Weights of a small GPT-style language model, trained from scratch on English Wikipedia: 8 layers.
Each number is 200 + 40 x the weight over the matrix's rms, rounded and kept within 0 to 999. Layers, rows and columns count from 0.

# up: layer 5 MLP up, 1024x256, rms 0.113, rows 987-1021, columns 128-191
# down: layer 5 MLP down (transposed), 1024x256, rms 0.0945, rows 987-1021, columns 128-191
# gate: layer 5 MLP gate, 1024x256, rms 0.107, rows 988-1022, columns 128-191
up987,189,185,195,195,251,226,171,200,183,153,216,235,186,250,175,158,288,176,305,225,217,222,251,263,207,156,229,195,183,265,164,230,173,150,211,226,152,193,245,213,150,217,298,215,231,225,227,178,170,228,175,233,226,204,243,232,132,142,170,224,210,214,222,158
down987,154,227,201,186,197,191,204,233,257,190,195,220,193,147,159,216,166,227,230,172,193,143,76,185,176,165,149,264,190,234,259,74,166,165,228,191,270,169,261,202,206,197,172,180,197,193,240,104,225,219,186,214,201,213,179,114,219,154,187,242,222,253,202,201
gate988,184,171,194,247,208,223,246,207,245,225,225,222,264,267,173,180,263,251,215,255,181,200,190,187,190,234,185,196,219,214,240,199,206,257,185,200,169,140,114,117,210,168,104,196,137,175,188,171,163,208,220,236,201,153,158,194,245,226,153,290,225,163,174,217
up988,138,213,192,195,271,192,238,120,169,257,133,204,188,209,195,249,111,195,179,237,216,240,202,227,117,130,134,195,89,163,261,243,188,138,189,176,265,244,220,234,146,137,205,232,243,218,227,184,234,148,211,229,116,204,136,179,207,187,249,160,232,150,155,233
down988,195,244,226,261,173,214,94,197,135,206,240,210,196,213,225,186,186,272,208,150,175,223,193,153,192,268,197,237,215,193,146,238,226,153,240,200,243,247,242,107,245,190,214,231,233,212,166,228,206,169,215,199,256,113,215,203,224,202,204,220,149,215,240,215
gate989,181,219,162,273,186,186,245,188,234,258,245,140,123,129,192,218,178,191,223,280,232,272,171,194,217,226,270,219,198,218,187,187,218,217,180,136,274,220,205,285,230,245,216,170,258,196,212,221,202,170,255,227,181,144,164,147,250,191,172,129,121,180,168,181
up989,210,174,154,206,190,252,131,172,225,216,192,195,181,168,120,246,251,187,247,131,178,191,279,258,226,181,202,196,216,203,151,167,202,226,218,256,254,142,271,256,159,175,211,154,161,223,187,202,186,213,166,204,175,147,125,173,195,184,162,191,180,193,237,223
down989,177,237,205,276,167,284,127,156,213,194,185,167,197,283,205,254,227,205,186,184,221,106,152,229,170,145,135,238,220,126,188,204,187,121,231,183,189,157,180,171,217,250,187,294,252,159,192,58,157,250,208,192,143,217,192,228,201,200,205,264,206,172,258,210
gate990,171,181,253,207,234,109,166,233,262,216,224,268,260,218,199,209,138,160,162,173,196,214,203,195,194,135,167,159,327,185,212,222,202,230,182,197,182,182,230,177,237,170,282,228,215,185,223,119,177,140,205,176,194,177,220,193,202,222,235,251,208,192,277,225
up990,212,277,162,231,140,207,194,216,127,210,142,230,127,185,235,222,212,152,120,252,187,257,220,157,204,204,246,175,111,195,199,113,195,194,247,174,146,153,201,173,198,219,152,172,194,188,169,215,140,249,260,153,220,240,194,208,214,226,173,209,211,194,251,239
down990,145,233,236,137,223,163,194,228,204,156,250,129,235,243,162,215,149,226,235,217,245,190,226,272,226,184,157,232,222,255,204,256,206,221,171,100,221,270,194,289,260,176,183,144,206,207,198,203,196,219,185,244,249,200,238,164,212,208,200,171,195,227,181,209
gate991,239,219,220,180,210,230,235,175,218,282,206,208,219,186,178,194,144,235,189,188,187,216,173,192,163,206,187,199,187,200,170,200,157,204,157,208,222,211,206,281,186,151,184,216,156,189,145,238,241,188,204,170,228,188,225,235,177,218,217,265,221,168,180,249
up991,205,203,244,178,170,228,158,168,146,159,218,245,165,209,220,244,303,193,216,184,169,196,160,202,207,161,122,200,205,196,189,130,198,209,241,133,180,182,170,212,125,226,202,137,226,243,223,238,175,194,203,170,150,158,150,205,235,202,246,193,249,220,270,295
down991,199,176,139,140,258,194,179,236,199,176,220,221,228,217,217,186,183,284,256,260,187,226,160,185,143,215,224,185,155,242,143,237,157,214,168,236,248,117,202,210,207,123,198,219,197,185,161,221,190,219,100,185,173,197,270,199,184,203,251,189,225,189,241,213
gate992,159,233,243,217,125,163,194,263,122,222,233,179,206,159,217,222,208,203,289,167,188,189,269,234,209,176,250,227,205,204,123,249,162,124,228,215,257,174,186,205,200,228,250,208,160,228,191,189,256,191,194,182,199,164,157,226,94,236,225,252,198,183,193,212
up992,170,234,205,115,157,186,176,223,112,180,192,253,167,223,261,180,233,183,186,217,175,198,210,181,171,233,174,135,157,255,141,139,227,262,179,206,117,208,182,196,149,259,218,234,280,160,220,255,166,175,229,153,172,216,229,227,259,175,149,107,205,179,156,237
down992,187,260,206,200,202,256,171,225,134,175,181,149,227,268,169,192,242,201,207,243,157,192,200,190,161,208,245,197,122,146,195,257,182,183,207,199,252,205,170,249,116,273,202,250,128,302,246,179,234,210,181,174,263,232,188,222,242,270,194,136,203,191,255,135
gate993,155,186,208,173,187,298,200,212,189,203,179,191,154,263,150,133,151,230,161,262,178,163,147,190,214,211,222,253,192,165,158,227,215,196,267,224,172,258,243,215,215,173,205,246,192,133,131,214,218,129,202,243,293,153,215,271,254,203,238,200,254,187,174,142
up993,108,185,214,178,195,302,218,189,172,180,211,215,158,232,224,181,191,291,248,247,161,226,234,186,212,223,153,225,209,231,192,215,178,173,144,228,160,138,231,301,135,129,211,142,225,129,182,283,163,244,165,166,189,152,241,146,206,228,179,289,262,167,220,155
down993,211,154,236,234,214,227,193,173,164,216,248,210,147,153,165,225,270,192,220,142,218,205,224,175,221,192,227,247,150,163,224,128,240,252,245,205,263,225,176,180,202,234,155,167,238,221,160,186,221,173,199,138,96,245,215,159,185,268,229,203,140,225,191,140
gate994,127,221,206,181,183,235,220,167,147,186,214,234,206,236,209,220,185,157,106,199,173,239,119,217,144,161,197,170,208,216,213,164,268,194,142,178,240,151,176,209,168,183,270,181,186,271,166,195,241,210,245,169,214,222,269,252,191,216,205,172,176,153,237,161
up994,259,208,165,225,211,185,162,190,208,220,294,141,182,225,215,196,170,226,184,178,154,209,259,178,184,233,256,184,273,172,166,211,172,200,267,158,185,182,219,203,234,189,144,202,183,226,231,163,210,194,193,182,177,147,112,161,203,212,184,225,208,178,116,232
down994,198,181,234,212,197,211,231,205,155,157,224,203,196,137,209,235,224,178,174,204,128,202,252,214,227,260,192,190,132,170,204,213,266,185,220,93,173,194,225,187,174,176,201,211,215,164,187,213,173,142,119,219,146,196,242,179,218,209,129,184,136,194,160,209
gate995,181,209,250,174,164,163,226,244,208,166,165,219,184,157,243,178,169,162,168,208,216,279,191,235,226,122,180,249,172,231,241,268,191,156,259,225,249,223,223,189,253,193,275,210,211,240,199,256,206,207,203,252,184,123,258,192,133,212,148,219,216,184,241,229
up995,151,231,250,202,188,149,204,222,170,156,175,179,185,193,142,248,192,141,257,173,188,150,165,164,269,200,249,236,222,155,283,158,168,231,240,239,250,252,234,167,153,231,189,165,174,237,214,205,252,236,225,137,161,289,167,299,243,241,243,197,119,224,205,210
down995,152,244,230,157,172,172,189,147,221,141,236,230,250,172,199,183,212,147,129,166,167,177,200,232,132,151,152,157,187,143,188,157,195,190,207,296,188,201,204,261,187,268,179,225,297,247,265,200,167,207,78,185,156,143,252,297,227,165,151,227,224,222,206,146
gate996,250,196,150,166,208,267,243,296,249,128,259,146,286,114,274,233,212,203,190,235,137,211,148,249,95,195,176,170,215,215,230,121,160,202,205,255,183,126,170,311,175,207,183,257,168,276,163,185,209,143,208,215,205,240,198,220,185,217,235,197,130,183,263,146
up996,235,169,138,189,221,299,228,233,200,201,183,139,229,116,172,181,238,207,185,141,226,210,280,204,120,215,167,204,247,222,253,269,176,213,293,205,233,165,159,207,216,215,194,170,250,190,193,242,266,143,237,193,182,201,187,171,166,214,205,251,147,215,173,194
down996,180,210,156,195,187,189,229,211,191,180,214,206,224,215,240,250,248,224,148,153,249,139,202,222,93,289,213,245,223,144,220,192,161,209,201,235,192,216,248,180,255,141,245,231,204,225,175,267,101,185,211,184,184,114,195,236,273,176,266,248,192,164,203,226
gate997,159,283,191,211,205,219,149,162,229,288,232,186,208,137,293,225,196,250,189,165,219,257,191,144,226,248,150,191,110,151,186,114,172,212,188,183,197,193,206,218,202,181,226,195,188,290,135,187,243,151,154,222,180,167,251,227,167,226,140,194,244,134,250,180
up997,244,166,161,121,169,186,175,193,202,245,225,195,154,251,169,125,141,189,155,270,218,130,207,260,232,223,124,179,162,244,194,219,186,270,254,211,220,147,201,176,205,281,255,229,231,260,189,151,170,122,87,196,212,208,131,232,244,195,197,174,207,240,204,254
down997,144,229,189,189,212,245,208,263,187,177,231,175,180,277,168,214,156,206,153,165,181,221,151,179,146,162,153,200,224,188,175,209,179,169,197,163,201,201,175,193,275,207,232,189,217,189,88,251,182,300,142,240,217,205,120,178,154,189,255,231,199,206,198,260
gate998,204,179,256,202,183,178,194,135,223,163,235,212,179,157,228,153,229,201,172,212,223,204,245,192,107,213,217,144,222,206,197,192,216,218,163,278,162,154,152,216,201,240,222,130,121,220,181,217,214,98,211,159,210,321,263,214,196,260,266,294,219,245,243,250
up998,173,159,159,253,157,244,222,197,199,169,265,210,196,136,255,210,186,107,151,133,290,307,198,132,153,182,215,221,167,278,211,257,186,209,161,251,249,231,182,165,139,149,262,147,241,215,236,204,210,142,181,158,162,162,275,158,256,180,178,230,197,198,225,210
down998,243,267,148,157,187,212,143,136,260,175,177,229,220,191,203,183,261,240,251,215,253,229,153,238,108,221,211,173,173,208,256,183,197,195,183,230,177,245,158,226,187,196,154,195,229,266,186,291,144,116,134,206,156,173,179,207,198,181,242,186,231,252,251,227
gate999,133,204,233,167,194,249,120,155,198,231,176,189,171,169,206,206,183,276,246,243,289,201,96,184,166,204,179,186,206,228,198,210,189,181,203,248,171,268,126,227,246,199,208,195,242,228,218,161,276,237,192,197,254,237,224,127,161,186,258,219,176,185,180,171
up999,133,197,177,236,248,210,260,208,245,232,269,268,210,131,154,211,184,237,119,171,217,225,222,184,257,243,175,165,215,194,233,165,175,144,152,186,234,161,271,119,244,173,252,277,236,191,151,190,185,218,171,122,197,205,227,221,212,190,253,172,173,180,194,177
down999,288,167,190,159,212,113,263,247,223,177,204,178,238,195,178,266,152,162,216,198,208,213,199,199,223,195,205,213,251,217,145,226,153,236,164,183,177,203,208,202,161,187,119,183,237,162,213,186,175,172,184,172,227,181,146,183,225,172,177,310,227,196,204,282
gate1000,242,212,220,232,257,184,176,165,209,178,174,246,205,202,162,197,192,225,180,168,169,239,172,249,183,207,178,169,202,238,210,146,161,193,219,197,235,213,199,205,162,221,138,221,196,179,151,252,107,253,222,213,177,263,149,161,319,206,210,214,158,245,218,224
up1000,177,189,208,167,166,204,224,206,200,272,213,215,197,123,139,165,247,192,235,202,137,169,132,141,190,215,176,150,78,247,201,183,144,208,207,189,160,156,168,181,224,179,258,186,162,172,222,197,159,194,193,184,220,215,229,230,163,221,171,237,234,195,186,203
down1000,223,176,190,191,262,189,214,206,182,134,212,178,239,254,223,233,271,240,208,223,217,287,175,201,213,235,198,220,244,212,189,236,223,131,161,175,252,227,182,132,247,254,207,230,244,200,152,177,241,255,199,187,182,203,145,142,234,232,273,201,192,249,148,198
gate1001,214,202,236,222,186,132,243,268,164,286,213,238,177,169,249,220,183,148,165,187,230,228,197,185,275,177,241,170,159,153,269,132,273,238,221,296,235,235,234,144,238,140,144,201,172,233,170,246,174,149,221,189,204,264,221,251,221,212,293,125,271,196,186,260
up1001,141,231,260,206,198,249,103,172,178,224,195,265,219,242,91,157,157,166,226,264,197,145,161,130,209,193,214,222,94,201,269,150,233,150,319,162,131,288,220,234,219,186,193,219,243,159,232,192,214,230,140,129,207,253,211,169,176,204,237,217,158,207,129,233
down1001,292,198,163,165,170,250,214,209,258,243,230,67,141,186,145,151,178,143,173,197,179,167,254,230,236,222,210,135,218,135,262,117,258,136,196,170,205,188,242,167,258,259,208,276,160,141,280,134,226,230,205,158,222,186,247,145,88,191,148,162,225,112,244,182
gate1002,249,200,205,212,233,132,254,175,239,144,226,195,285,210,167,277,149,238,193,203,276,228,183,188,172,236,141,119,177,225,207,280,264,225,238,217,217,322,211,201,251,209,213,197,173,180,186,262,208,151,203,194,267,207,157,145,161,206,214,176,157,203,235,171
up1002,246,213,233,178,248,132,232,271,180,192,188,194,241,210,144,238,199,235,194,159,237,209,74,145,155,135,198,224,156,126,227,242,183,243,303,201,216,220,294,246,284,149,134,227,149,87,219,256,161,184,221,187,212,188,234,136,169,171,225,201,222,214,204,223
down1002,136,215,226,174,219,287,87,174,218,188,125,181,173,204,186,208,180,215,226,186,200,279,294,293,201,209,182,187,181,165,223,156,167,208,200,231,243,245,202,139,264,153,153,156,211,219,194,175,154,216,265,131,112,219,160,200,277,221,220,175,219,245,251,185
gate1003,166,213,257,268,152,174,227,222,167,184,211,206,165,225,141,158,254,260,156,210,146,200,254,155,170,228,229,150,190,191,208,222,150,277,236,194,155,141,198,204,274,180,266,256,176,173,167,247,182,161,237,147,231,180,200,165,218,207,202,225,274,157,181,127
up1003,201,182,213,185,196,175,245,243,196,227,207,199,213,159,224,149,261,232,176,133,253,240,188,245,247,173,166,224,227,313,238,203,172,194,207,214,187,242,242,211,196,168,213,186,171,211,135,109,206,208,135,143,147,177,210,134,202,160,277,184,174,195,188,169
down1003,262,181,206,189,218,219,146,201,191,185,219,108,238,119,229,249,129,171,277,175,261,233,236,229,117,232,231,223,178,154,225,147,133,174,160,204,236,166,171,246,167,202,174,193,236,150,126,230,201,240,190,243,252,224,272,198,172,188,144,190,178,206,182,251
gate1004,206,215,240,208,245,161,259,191,168,192,235,214,201,298,214,158,251,221,185,216,173,149,194,255,237,271,183,248,125,215,171,211,197,200,233,114,249,168,196,168,198,172,215,158,216,205,258,190,191,154,138,233,194,252,200,214,262,196,201,224,227,230,172,182
up1004,228,234,143,198,256,172,263,266,198,280,250,169,192,248,251,183,259,177,207,216,245,145,154,157,234,137,222,200,167,180,249,191,218,254,279,194,153,209,257,188,204,188,153,185,169,188,161,173,214,181,227,153,294,166,226,223,253,249,169,177,185,221,165,207
down1004,190,151,252,230,217,237,183,127,196,159,263,198,223,302,191,142,198,241,193,190,220,203,335,262,219,234,236,265,156,227,148,206,181,91,212,137,252,215,183,158,163,144,218,164,182,181,240,213,162,149,173,251,244,202,122,178,230,147,202,240,217,195,249,219
gate1005,119,126,224,196,182,143,243,184,275,178,199,192,103,195,139,232,176,222,261,247,177,201,184,260,268,133,227,223,207,290,173,210,201,170,203,200,284,259,225,215,256,219,259,227,220,151,185,175,218,233,136,238,202,152,144,209,196,180,234,142,185,180,164,228
up1005,230,161,180,243,238,192,212,200,239,248,175,273,204,203,202,161,267,174,196,232,160,155,170,217,254,215,277,226,138,172,216,205,231,270,186,213,219,217,182,146,166,251,188,135,179,247,109,162,233,129,170,204,221,223,160,307,153,219,319,167,190,169,200,189
down1005,150,228,213,198,208,211,194,212,260,148,150,221,138,155,167,182,207,211,292,256,241,166,302,200,217,209,196,217,176,207,235,161,172,175,227,159,181,173,155,163,265,166,234,269,227,170,169,252,194,175,158,253,225,187,237,174,251,206,194,216,257,254,232,246
gate1006,181,141,203,229,166,217,242,199,273,227,178,198,184,258,224,200,231,210,173,238,174,218,247,204,246,209,305,215,180,196,206,189,217,255,256,208,157,217,200,190,233,177,190,250,173,201,222,194,180,207,206,185,171,200,186,250,212,219,129,193,216,235,181,303
up1006,240,132,162,230,173,220,200,185,187,279,229,199,227,200,195,187,218,171,221,239,169,124,231,243,217,168,213,218,265,186,135,178,147,187,278,184,206,184,207,217,170,172,180,138,182,179,188,148,169,215,239,212,228,199,239,277,222,208,210,186,177,193,207,194
down1006,222,272,192,217,245,228,190,216,264,158,170,178,214,182,224,217,194,232,225,196,217,300,242,197,208,178,263,178,162,133,220,224,197,129,196,145,242,176,209,153,120,224,198,284,151,176,252,238,160,156,179,224,251,189,181,184,217,287,189,189,177,204,155,244
gate1007,282,204,238,184,207,271,147,173,150,200,208,180,207,199,150,246,188,220,222,191,233,206,188,222,249,246,286,160,237,234,104,146,178,242,223,152,247,151,241,228,184,153,225,134,226,164,181,123,182,196,181,203,229,227,193,182,181,164,239,185,173,250,195,162
up1007,157,232,320,177,231,283,124,202,209,197,224,151,253,194,212,141,193,227,220,172,193,218,174,169,207,141,181,197,222,204,169,182,240,173,232,207,174,191,194,210,251,237,228,215,220,215,212,188,258,172,178,202,185,203,212,218,103,192,281,151,170,242,211,140
down1007,258,218,251,211,150,187,177,171,204,180,193,221,182,205,179,155,236,236,272,205,190,183,219,163,171,181,208,228,213,170,184,225,119,132,170,175,182,195,153,151,225,178,164,192,184,253,243,215,248,219,230,144,129,153,222,231,299,212,170,177,230,232,182,179
gate1008,290,239,191,136,166,240,237,233,160,158,139,184,190,215,189,169,169,171,195,180,169,243,139,303,231,193,216,200,276,125,231,164,150,176,230,92,242,182,192,202,253,279,238,202,200,217,214,194,223,198,247,177,226,244,202,233,184,295,237,182,243,319,226,222
up1008,227,212,161,178,119,217,166,136,155,229,169,233,216,161,236,154,255,209,198,195,297,248,123,234,118,128,222,145,129,127,228,221,149,230,214,220,233,217,214,211,202,222,203,222,212,206,225,174,142,175,242,217,207,179,182,175,291,226,164,210,200,157,247,201
down1008,154,220,115,216,144,301,189,185,174,225,262,177,235,193,245,212,177,186,143,223,243,243,141,242,231,155,256,207,201,226,145,220,217,113,193,208,236,220,158,209,221,197,244,262,198,166,180,177,214,221,240,282,223,166,178,259,241,189,161,189,233,150,316,221
gate1009,260,253,272,188,149,233,194,179,217,176,185,145,208,201,163,251,212,257,158,166,245,242,184,187,95,240,191,147,209,203,208,202,212,232,225,138,243,226,205,218,226,125,141,210,186,187,238,165,184,251,217,247,254,204,208,181,199,303,265,184,154,226,215,202
up1009,236,163,217,126,216,121,228,328,99,198,128,119,156,194,193,250,166,159,189,253,146,169,255,156,196,181,229,194,216,208,107,176,223,180,169,178,214,147,131,244,207,194,223,161,236,267,219,231,188,214,199,283,181,109,163,226,146,155,253,235,145,245,172,158
down1009,180,217,205,259,253,151,199,206,184,138,197,155,208,184,162,137,200,146,157,187,167,193,210,187,232,238,186,238,220,215,233,215,193,166,209,229,219,236,211,234,263,211,178,224,174,265,177,193,259,202,232,205,193,118,189,208,135,120,199,207,181,258,156,174
gate1010,165,166,154,105,142,169,223,281,176,166,238,267,212,197,252,246,191,242,265,249,312,189,165,182,164,244,244,230,230,131,172,257,177,226,210,127,223,188,233,258,219,131,181,229,198,180,138,176,190,192,212,177,259,185,150,197,199,183,188,230,160,244,275,172
up1010,157,216,235,188,147,226,162,302,100,185,253,183,177,165,194,177,206,201,182,125,297,144,186,224,173,193,202,190,211,212,198,183,181,262,179,184,141,253,279,259,140,236,227,218,199,206,299,187,162,181,170,243,215,201,184,271,229,209,245,263,226,205,184,194
down1010,215,182,236,203,219,207,186,150,234,241,181,194,206,243,207,164,172,202,209,242,224,176,179,175,221,186,217,268,279,227,238,182,194,173,152,211,210,218,239,195,260,227,204,152,142,142,203,223,192,112,197,239,176,256,221,162,181,174,132,224,166,123,221,164
gate1011,148,231,137,221,165,215,248,282,171,227,176,193,226,158,251,206,274,195,291,272,234,188,123,191,137,251,263,154,197,167,188,199,161,196,199,210,153,190,172,154,279,192,180,224,198,252,200,184,209,142,239,143,187,242,200,205,159,140,225,249,196,294,206,149
up1011,169,185,158,267,257,152,196,210,194,259,214,236,163,145,172,256,256,190,157,145,225,198,137,181,151,242,169,195,128,143,159,220,247,162,233,236,230,181,113,155,212,273,211,219,139,185,192,167,218,276,148,226,233,233,150,182,150,217,253,127,279,151,141,167
down1011,178,166,167,189,225,184,186,161,185,185,246,211,169,221,156,215,153,179,155,242,190,285,274,206,199,203,205,172,242,265,115,214,209,242,165,205,200,169,212,158,195,207,178,181,193,154,254,193,153,181,175,241,153,254,193,221,263,206,201,224,208,191,182,212
gate1012,160,182,209,150,208,225,188,226,206,224,261,224,270,258,191,156,146,181,210,173,224,183,223,228,186,275,211,181,226,192,108,274,195,190,196,192,188,180,221,158,188,127,211,216,236,191,217,162,270,201,259,199,184,151,173,141,174,132,284,218,197,169,196,264
up1012,242,251,191,269,171,195,272,111,150,221,145,92,223,124,131,235,140,203,189,212,164,170,110,217,190,221,156,284,220,255,252,108,203,169,288,223,181,259,207,238,228,214,230,205,250,159,172,217,134,167,206,230,170,210,177,202,234,215,200,248,194,215,222,112
down1012,197,215,172,229,194,162,201,211,195,207,155,191,190,287,146,131,208,271,183,161,145,247,248,143,194,263,188,177,256,272,205,228,163,179,162,201,225,185,233,198,234,139,190,241,191,216,219,175,131,234,299,171,254,149,265,146,247,185,201,214,175,188,143,219
gate1013,160,143,215,183,219,250,172,229,220,153,162,301,217,202,210,163,213,156,204,210,201,233,195,247,119,187,241,212,157,213,191,141,202,227,233,163,250,132,234,242,245,226,227,225,227,192,212,214,244,117,199,221,105,203,216,197,84,167,140,241,170,166,203,193
up1013,191,264,173,217,242,229,177,215,152,149,210,174,213,112,197,177,210,126,168,158,258,169,164,198,194,237,138,150,198,231,202,191,247,169,147,288,218,187,133,267,227,184,248,241,190,173,188,278,195,177,160,194,191,176,206,180,230,199,157,228,154,187,145,159
down1013,245,142,159,181,202,202,186,210,259,234,267,218,244,252,249,230,181,214,272,299,159,172,161,207,131,175,245,207,262,162,164,155,187,157,269,201,214,217,141,223,192,120,187,245,176,216,210,177,151,179,216,167,240,189,251,209,293,250,220,163,196,215,203,213
gate1014,226,224,187,135,203,205,168,178,213,182,199,211,202,205,187,176,213,225,233,172,164,130,267,199,221,149,219,177,215,159,202,205,196,243,205,183,196,229,160,222,162,162,257,236,251,180,251,196,133,213,211,227,216,176,124,288,202,150,185,188,216,205,165,275
up1014,224,168,219,230,173,268,198,222,229,199,213,177,165,168,256,183,188,170,196,183,222,233,230,214,244,205,200,244,182,192,157,178,191,179,248,232,270,147,231,268,173,220,204,186,206,206,182,160,198,209,193,220,168,205,226,160,246,168,205,261,199,227,281,135
down1014,215,185,160,248,161,171,194,140,209,214,142,213,164,138,223,200,198,229,142,204,240,247,199,189,233,248,193,124,249,264,212,180,205,180,148,237,237,146,157,210,198,263,120,172,197,191,185,219,166,280,251,214,193,248,196,177,244,114,230,230,148,245,240,191
gate1015,163,166,167,180,179,217,203,178,213,231,187,252,222,193,225,258,212,171,206,221,213,200,232,204,201,199,193,221,217,235,66,203,197,173,181,145,133,221,167,285,190,221,210,264,236,171,179,263,158,252,231,280,170,225,137,239,170,150,265,209,237,181,204,245
up1015,291,169,225,208,201,243,157,216,159,224,197,233,223,192,173,175,270,115,193,196,174,176,256,155,193,272,181,139,183,152,217,180,222,238,136,248,157,184,171,151,236,144,238,267,223,212,176,190,151,189,200,158,157,248,238,219,255,252,171,167,209,200,208,233
down1015,155,235,137,219,268,201,202,232,124,155,224,210,212,160,218,245,195,194,142,199,169,173,206,199,139,134,170,176,177,116,152,254,196,220,216,228,179,248,209,186,143,159,246,186,251,181,306,152,246,144,221,138,153,214,246,207,241,193,152,176,134,240,200,180
gate1016,241,310,231,185,206,273,249,183,255,172,162,242,237,165,167,225,131,146,219,179,230,184,186,222,210,143,249,173,233,173,142,144,166,172,202,286,207,269,196,190,294,248,219,229,244,277,231,244,306,249,200,289,151,187,223,213,172,208,219,176,232,154,208,240
up1016,231,249,234,250,150,231,158,146,197,188,186,105,207,184,215,203,175,167,279,192,157,229,238,266,161,179,263,211,261,207,277,203,186,147,237,287,240,245,214,201,178,184,243,150,205,197,194,181,231,92,112,232,167,238,176,150,119,145,238,137,176,233,123,241
down1016,204,119,152,122,245,172,234,148,164,170,216,206,219,220,204,211,199,228,180,236,211,130,170,87,163,223,187,194,165,176,164,246,263,281,221,199,246,186,148,229,206,231,161,193,148,218,191,166,227,247,173,228,201,205,210,186,263,197,179,212,179,246,168,213
gate1017,216,218,103,185,139,244,199,226,291,252,227,138,292,160,188,240,193,178,219,215,181,113,223,211,155,257,213,192,163,187,213,131,207,157,242,152,138,123,243,171,217,219,227,208,150,238,226,263,227,228,219,201,176,203,205,188,134,231,189,211,152,190,206,165
up1017,184,264,194,218,243,163,223,140,217,231,144,216,152,215,237,244,238,172,185,161,160,204,188,237,217,127,184,216,216,228,240,189,136,214,142,176,234,276,220,253,258,183,135,272,186,230,223,217,175,194,138,204,147,178,210,232,211,213,271,196,234,180,228,153
down1017,163,217,231,254,136,224,220,316,242,135,173,274,241,228,162,241,163,219,224,228,190,268,162,175,226,163,192,280,149,196,202,233,283,302,236,190,165,198,204,191,250,235,155,183,212,231,147,173,162,232,197,187,165,164,260,128,156,209,173,212,194,229,193,200
gate1018,180,149,182,207,185,258,179,191,192,209,238,183,199,157,179,239,256,177,184,244,222,266,107,226,214,165,201,210,162,130,147,204,224,155,189,144,201,172,138,99,231,170,211,245,154,181,184,134,172,160,217,224,177,188,148,131,172,189,231,234,139,181,158,164
up1018,232,241,168,119,196,177,182,183,190,213,215,286,255,270,188,200,198,233,197,154,196,226,166,145,178,231,176,269,216,168,188,203,253,197,151,177,204,233,179,183,184,136,179,193,176,176,255,122,236,228,230,191,150,131,244,225,187,191,190,235,202,211,240,167
down1018,245,180,209,173,169,164,183,208,157,170,121,143,225,203,288,92,225,167,233,155,228,209,201,213,154,207,253,225,220,244,197,185,288,157,171,287,220,206,198,173,195,223,143,108,212,238,217,189,184,217,147,299,181,188,168,262,133,204,228,179,268,203,147,84
gate1019,184,173,193,120,233,222,186,267,257,142,211,189,208,195,237,189,186,131,233,174,141,186,271,219,182,236,265,262,241,255,166,176,155,218,238,267,188,143,168,226,237,179,261,229,192,188,185,108,253,227,204,198,278,202,191,219,143,191,198,135,165,193,168,137
up1019,218,139,166,179,219,209,276,165,150,180,188,228,203,192,174,196,177,165,177,211,219,230,225,236,207,158,202,238,97,173,120,181,169,227,182,184,184,180,218,249,199,221,254,232,210,207,157,192,125,206,281,215,249,192,214,282,166,203,210,199,198,124,127,139
down1019,221,227,240,234,160,189,209,176,122,204,160,209,149,200,105,227,232,225,244,263,177,195,132,182,189,150,227,237,204,219,194,178,168,187,212,234,193,123,219,80,194,168,254,139,169,190,198,244,287,244,135,197,187,255,258,179,209,164,171,207,185,220,182,250
gate1020,173,155,199,220,218,171,159,280,127,192,279,262,287,174,257,214,226,228,283,246,210,196,227,203,208,172,291,252,179,220,160,230,178,172,185,180,297,224,184,220,143,284,224,228,205,195,224,222,159,197,226,221,214,236,133,123,159,219,194,211,258,242,147,224
up1020,170,281,153,150,180,246,176,249,255,228,92,245,177,255,230,198,229,186,159,179,242,238,224,250,167,218,231,146,152,220,191,259,184,175,154,209,188,179,292,142,230,254,215,264,188,191,276,194,219,228,122,254,109,182,245,183,191,126,211,151,184,168,163,217
down1020,263,201,191,183,261,197,192,128,238,186,246,160,169,264,188,258,236,232,201,196,182,161,155,159,227,167,192,203,235,194,210,173,193,126,279,210,168,118,219,205,174,246,219,110,236,187,232,179,222,241,162,182,231,218,259,186,206,252,206,207,181,187,222,140
gate1021,178,228,159,246,172,214,189,176,234,209,168,258,235,223,190,179,236,237,203,142,75,222,169,222,154,132,138,167,158,158,158,179,260,187,140,132,155,147,159,213,159,225,169,194,231,206,259,133,147,229,167,225,254,208,215,233,169,231,104,173,184,214,159,222
up1021,179,205,253,257,208,226,162,239,149,305,212,195,211,251,177,199,256,185,204,257,271,187,199,191,213,224,261,128,243,168,237,166,227,234,253,190,287,221,197,237,175,142,288,177,254,188,236,242,215,251,219,253,218,181,207,200,154,240,203,131,255,182,228,209
down1021,210,204,206,210,165,230,174,137,227,199,139,229,232,218,254,168,212,266,143,219,185,236,198,222,201,153,166,190,188,169,204,194,156,161,164,207,158,170,147,128,217,195,219,216,207,154,218,201,167,147,167,272,195,234,209,258,165,250,167,168,236,173,200,142
gate1022,186,286,267,233,231,281,268,149,155,187,211,233,167,187,171,242,235,231,205,198,205,219,154,213,228,191,257,245,221,199,261,140,157,165,196,180,249,228,161,258,183,144,217,194,161,186,243,245,220,116,153,217,216,183,173,224,203,205,144,172,162,206,224,145